{"n_head": 5, "head_dim": 32, "norm": "rmsnorm", "norm_eps": 1e-05, "rope_base": 10000.0, "qk_norm": false, "init_std_o": 0.0, "optimizer": "adamw", "weight_decay": 0.098, "warmup_steps": 403, "schedule": "wsd", "steps": 5008, "dataset": "wikipedia_en"}
Each number is 200 + 40 x the weight over its row's rms, rounded and kept within 0 to 999. Layers, rows and columns count from 0. The size before them is the row's rms in percent of the matrix's.

# layer 3 MLP gate, 640x160, rms 0.0968, rows 90-96, columns 0-159
106,208,245,220,195,173,173,173,143,201,158,170,254,193,205,164,192,239,193,203,192,159,147,151,186,211,185,200,162,232,117,218,196,170,140,133,192,197,215,137,260,267,234,240,170,219,224,137,211,274,198,189,188,170,254,253,292,116,149,136,156,140,160,178,184,237,164,192,204,196,162,198,177,236,173,243,239,168,158,269,258,229,193,126,217,194,185,198,201,256,275,220,173,252,180,205,167,242,241,183,246,221,154,270,139,151,237,216,213,202,95,215,203,243,230,233,207,185,151,223,248,266,185,237,161,183,171,248,164,180,228,223,180,195,204,203,228,240,300,275,197,160,194,207,249,219,176,218,192,169,94,220,197,228,191,281,239,156,179,140,207
103,198,267,266,300,207,229,143,157,205,151,151,176,174,162,236,156,253,194,164,242,178,226,255,157,166,239,119,219,163,228,167,246,221,219,221,225,295,198,241,222,110,167,186,220,131,190,222,176,175,165,173,216,257,230,236,160,132,129,244,238,277,181,203,192,167,260,230,270,168,213,176,205,201,219,216,189,127,164,153,154,223,191,174,228,261,214,177,217,224,223,133,226,286,184,197,239,127,196,232,245,167,209,220,171,188,198,191,203,222,173,232,169,208,225,189,220,225,217,134,218,274,157,295,173,217,163,162,212,160,150,197,214,178,241,235,214,205,281,260,258,202,169,156,133,215,259,231,173,208,196,165,182,169,227,261,153,181,263,192,187
103,195,168,194,195,178,142,137,148,208,179,224,233,204,140,195,203,190,221,171,244,183,233,130,208,205,295,230,256,209,179,156,168,252,195,203,176,264,232,189,200,224,169,154,218,229,229,197,196,184,165,150,68,185,222,192,186,177,151,105,199,268,253,256,174,224,185,147,174,147,274,175,114,245,166,229,204,218,151,148,208,189,239,277,229,285,216,239,181,166,193,149,120,296,191,194,158,166,197,192,235,213,168,177,111,191,240,175,224,254,186,151,225,206,280,222,203,233,220,225,175,256,150,182,138,192,214,185,267,213,236,241,214,192,269,182,181,180,219,154,224,171,154,245,146,222,194,206,211,208,175,175,223,210,123,235,204,174,150,143,242
106,190,114,184,191,211,222,127,137,166,158,138,250,262,250,174,159,172,272,238,249,208,203,213,204,237,180,160,229,151,190,178,181,293,198,173,190,153,144,206,165,177,213,206,233,187,167,196,252,241,224,225,183,178,240,242,165,225,202,204,172,252,192,192,217,241,282,177,166,280,228,290,251,194,180,120,210,212,170,241,194,186,223,150,197,178,232,173,192,227,191,214,206,279,231,225,99,142,241,180,246,221,162,231,194,251,198,199,226,143,187,171,308,268,233,192,199,213,167,199,183,260,216,173,243,218,171,195,162,232,225,206,266,218,211,255,189,249,178,197,187,155,219,120,240,178,150,124,221,136,182,220,203,269,206,314,151,180,201,196,241
094,187,150,259,164,244,220,153,212,182,238,196,173,204,221,153,219,207,146,151,183,174,194,215,197,146,228,190,251,83,182,228,203,303,163,241,180,236,263,171,140,211,204,221,193,166,248,210,165,152,201,209,194,221,159,184,187,211,245,212,148,218,197,129,190,211,184,163,164,158,242,118,163,141,191,142,124,207,170,327,172,157,198,235,192,178,155,224,226,154,132,179,202,241,131,126,248,147,234,141,241,138,203,204,213,174,251,201,182,223,173,212,149,253,222,256,202,228,182,145,179,202,154,204,111,205,194,237,208,241,219,194,202,221,219,269,144,167,94,145,176,221,194,261,175,229,210,208,241,267,222,195,253,235,246,199,210,147,185,215,186
109,129,199,199,231,226,184,224,182,186,192,189,204,136,187,213,226,238,132,171,120,266,250,168,212,263,159,214,200,167,237,196,113,210,193,205,185,191,226,189,145,202,222,236,212,227,242,218,189,197,145,139,202,232,141,174,224,172,194,185,175,164,193,211,201,219,178,238,240,188,238,126,150,170,270,169,120,122,143,175,233,200,304,316,167,89,190,227,162,188,215,134,211,141,197,114,212,234,160,203,216,231,182,164,152,128,168,205,260,168,213,224,247,208,186,209,278,215,164,236,196,226,158,174,210,239,254,161,131,187,186,206,219,256,224,285,218,144,198,195,191,235,194,204,190,231,214,207,160,237,250,122,190,210,248,220,209,246,168,277,167
106,187,178,194,245,224,190,160,226,182,217,272,116,174,193,249,230,200,120,197,140,193,284,180,193,219,120,242,232,125,245,273,270,193,292,207,186,157,275,224,171,226,136,221,182,162,263,176,233,200,171,215,199,156,142,175,278,227,211,132,220,178,235,238,190,247,220,121,169,231,190,219,201,196,226,214,152,169,185,211,180,196,237,232,241,212,142,189,204,169,164,211,158,205,212,216,202,178,190,209,208,186,234,202,213,293,321,174,239,220,189,138,243,171,225,225,128,244,165,234,189,128,146,233,214,202,173,164,185,181,244,200,196,165,167,259,199,108,212,199,178,211,170,226,169,116,209,159,237,149,281,170,205,189,207,243,288,190,213,183,208
# layer 3 MLP up, 640x160, rms 0.0934, rows 90-96, columns 0-159
102,235,127,239,304,229,197,243,210,218,248,271,204,275,254,217,131,219,275,259,233,224,181,229,166,184,168,225,196,161,213,170,249,195,178,172,204,145,187,191,151,147,248,185,213,139,146,223,109,234,226,220,205,205,244,227,211,240,177,212,197,158,143,214,109,257,180,212,225,192,247,289,175,230,232,206,135,158,151,173,211,203,205,200,301,253,196,221,224,206,246,157,192,163,166,199,180,214,212,198,169,268,154,258,206,219,214,141,164,210,157,191,267,127,241,228,228,115,200,118,139,250,178,163,244,157,178,233,179,187,166,230,160,180,178,221,229,207,166,248,196,188,211,201,246,241,181,187,270,175,171,159,260,255,210,165,159,247,169,236,215
102,278,220,236,198,155,171,238,224,225,246,228,218,121,192,231,242,177,216,237,184,156,187,228,279,228,229,203,188,261,191,150,144,226,211,84,236,242,223,271,149,169,147,127,236,108,252,204,172,122,207,265,155,235,194,187,239,232,186,196,255,124,169,172,163,157,206,252,192,163,190,174,271,263,199,106,162,225,171,215,231,219,185,261,205,148,241,170,209,250,218,142,171,249,228,173,213,182,206,212,223,193,209,192,244,221,165,239,94,246,200,204,199,217,137,165,212,212,200,208,158,209,260,250,169,145,200,255,203,280,220,150,190,229,205,180,232,266,227,197,218,177,186,248,261,274,240,179,141,203,164,199,170,218,203,161,167,224,224,208,198
100,220,198,200,239,219,221,200,193,153,146,154,147,212,142,222,179,179,192,187,254,159,230,187,195,154,171,173,160,194,215,129,142,166,129,136,219,161,229,218,302,184,218,190,237,172,212,75,241,213,223,122,187,274,177,261,222,211,273,172,193,211,271,220,230,270,184,292,151,240,145,221,205,190,286,184,212,184,205,246,121,180,221,246,220,234,164,252,295,157,256,218,244,255,149,169,152,206,208,267,172,194,193,210,203,131,184,166,178,220,245,140,216,177,206,197,184,182,157,163,234,240,163,253,157,268,200,181,205,179,212,239,170,244,246,194,203,168,163,160,183,174,212,178,240,216,164,171,189,258,209,118,226,157,208,261,243,207,182,229,186
110,185,213,209,226,201,234,264,216,254,268,161,259,191,228,233,195,167,186,161,194,162,198,179,236,237,179,255,204,260,282,165,190,141,258,262,211,236,207,201,172,215,245,204,208,238,247,270,226,235,187,178,188,202,170,221,197,189,306,276,274,173,212,190,203,178,227,143,182,256,219,219,218,254,153,222,250,137,174,204,122,166,238,226,145,238,175,154,244,238,209,195,220,155,167,154,173,198,235,170,132,172,172,149,158,235,131,196,239,183,185,123,254,216,256,212,208,182,266,213,220,267,259,227,183,202,220,188,135,183,212,99,279,215,147,133,149,160,212,229,180,194,239,206,248,147,290,165,215,208,170,253,233,196,151,217,184,213,222,130,230
094,194,145,168,218,228,215,209,235,220,275,212,213,123,192,172,247,192,192,147,161,243,200,161,213,152,128,213,193,228,173,208,228,249,172,229,184,165,190,196,241,177,179,280,192,264,153,149,182,136,202,221,219,188,262,171,100,133,218,263,225,181,307,159,198,251,156,198,235,135,176,225,227,193,196,205,282,241,189,147,241,190,154,247,233,212,244,246,181,196,212,182,219,233,232,173,190,199,243,240,221,211,264,244,259,173,194,196,176,196,184,191,229,179,193,270,239,175,254,130,208,212,155,224,141,211,153,286,115,244,139,131,227,123,197,194,243,175,133,164,174,188,216,215,164,197,203,230,264,190,187,269,119,294,185,185,222,206,166,218,202
106,237,171,198,198,229,157,173,253,210,126,223,195,192,142,183,212,173,164,178,164,175,236,245,213,260,250,247,194,115,221,215,203,126,193,255,214,232,236,206,269,189,273,244,219,166,199,194,221,203,144,195,188,188,239,228,249,188,212,182,139,139,198,193,242,255,168,114,258,163,193,228,237,210,187,200,128,160,261,190,226,197,220,144,122,211,109,204,223,104,164,175,255,136,200,190,236,164,132,151,132,161,270,191,207,185,231,219,190,246,227,200,159,164,173,114,206,165,220,215,187,169,207,231,231,163,195,213,240,263,162,193,167,151,204,251,137,218,204,193,140,169,247,269,208,149,197,208,237,121,216,138,195,229,276,171,231,206,260,134,208
109,251,222,234,213,215,193,140,160,235,191,191,252,224,264,197,245,192,210,134,183,253,172,205,187,214,281,160,200,191,228,140,183,168,241,177,230,190,235,202,149,195,190,207,265,233,264,139,240,111,213,179,151,202,238,180,177,153,169,304,200,202,178,180,215,220,155,259,220,254,229,168,228,210,207,247,231,180,153,187,223,257,234,170,198,223,252,262,130,230,222,225,170,155,155,187,313,224,174,215,161,117,238,173,221,251,142,128,200,195,224,189,210,267,240,203,187,262,273,210,176,201,267,181,301,183,116,207,152,175,192,155,219,240,194,186,223,153,155,192,261,257,241,269,288,175,189,161,161,226,214,228,210,211,171,185,200,209,158,209,237
# layer 3 MLP down (transposed), 640x160, rms 0.086, rows 90-95, columns 0-159
102,190,199,279,233,187,140,254,210,167,156,209,212,171,218,141,121,203,222,155,272,297,211,176,165,119,169,246,194,174,266,110,192,190,241,182,180,270,182,183,183,209,214,261,208,150,154,174,188,217,213,198,143,289,277,249,218,242,190,221,214,209,179,181,144,217,189,138,229,190,204,327,115,199,218,173,173,186,223,221,180,180,223,121,227,222,156,180,245,225,175,199,223,170,173,242,218,240,266,158,187,216,172,232,211,170,183,180,212,244,220,219,210,263,233,198,235,187,201,181,235,183,163,254,166,115,235,235,198,181,157,223,245,195,237,242,136,157,242,106,108,190,243,190,178,231,179,198,210,256,262,195,167,187,181,227,228,233,141,205,161
103,205,159,153,143,234,204,175,199,241,249,213,142,188,200,217,232,180,127,220,174,198,190,218,225,218,78,176,220,217,218,179,285,223,174,199,195,143,252,220,200,181,204,215,143,250,221,178,184,310,222,175,174,180,116,224,126,191,227,157,235,215,184,191,172,64,268,193,178,314,216,218,207,207,169,214,186,128,161,199,222,239,154,257,209,235,218,207,199,231,251,158,203,122,163,280,161,239,222,248,161,208,206,223,170,193,195,184,207,202,186,154,191,158,160,138,149,188,186,212,236,160,174,323,215,222,254,189,263,169,186,204,246,206,208,258,218,244,185,163,207,207,237,127,206,224,146,214,152,199,155,179,179,182,285,201,211,172,199,230,181
099,206,189,207,251,239,212,209,127,183,236,179,214,241,192,242,240,245,183,198,155,157,232,178,274,224,294,231,213,249,199,162,234,211,220,219,231,197,184,173,117,228,246,196,193,299,184,278,222,185,173,212,133,218,287,245,288,222,130,216,220,249,190,181,152,248,231,144,127,268,261,243,165,226,146,215,193,177,178,163,156,272,223,219,189,193,252,289,182,170,207,210,157,246,242,208,218,176,246,187,169,266,170,156,171,209,253,232,204,173,229,170,240,214,184,251,285,199,183,242,194,249,167,296,209,305,186,211,228,226,223,171,193,197,197,214,128,191,166,204,253,211,208,178,164,193,159,188,200,246,186,206,221,134,148,239,172,220,177,132,215
109,228,229,190,224,171,216,195,183,156,217,201,121,179,202,190,220,151,212,161,238,207,213,173,165,197,134,193,181,268,213,241,204,232,201,227,271,188,218,285,222,267,200,158,234,189,206,234,221,202,225,205,238,186,212,231,193,222,198,239,125,156,139,145,156,198,156,166,208,227,169,167,261,256,206,263,192,209,240,178,177,151,170,192,151,192,242,150,168,220,276,165,191,215,175,238,126,190,144,181,168,204,254,221,198,277,199,227,121,153,191,238,205,173,196,221,211,203,195,248,130,200,140,277,221,311,229,225,189,154,217,216,175,137,195,103,235,155,191,218,204,239,148,162,165,263,252,212,237,261,231,125,177,185,316,249,214,148,290,159,197
097,196,135,169,233,257,224,113,227,234,172,264,216,250,234,173,188,264,145,172,247,159,200,187,191,185,217,247,186,218,239,177,252,199,181,215,175,220,211,232,187,140,284,216,191,189,165,178,132,140,254,151,209,219,203,238,243,231,188,205,200,175,242,162,187,161,162,264,321,219,188,203,155,161,152,180,199,196,143,154,164,273,135,168,165,220,250,193,219,225,171,197,283,217,230,286,219,152,199,199,72,175,229,230,191,177,263,218,143,188,180,227,189,145,184,178,188,174,181,201,161,225,149,195,204,364,159,204,208,179,200,130,243,215,199,198,242,195,179,232,248,177,207,245,215,247,196,226,254,182,174,169,275,209,224,179,178,236,200,204,189
102,283,185,185,139,206,144,228,307,189,210,152,174,230,196,152,218,242,226,244,207,212,198,212,115,196,183,195,204,238,200,230,248,207,175,208,182,270,195,137,218,192,221,204,214,169,248,181,247,219,196,244,163,218,182,262,188,163,173,160,191,188,236,231,187,177,167,168,221,228,122,194,247,225,172,231,156,200,252,143,192,262,233,189,208,214,208,179,291,198,200,192,179,237,197,198,222,281,206,194,217,189,164,208,197,280,219,138,196,210,174,206,182,186,274,214,166,214,236,184,131,190,142,173,185,13,255,129,185,150,214,192,205,291,174,162,262,195,280,222,259,200,150,140,177,218,207,250,145,166,200,237,182,222,211,187,197,170,240,230,117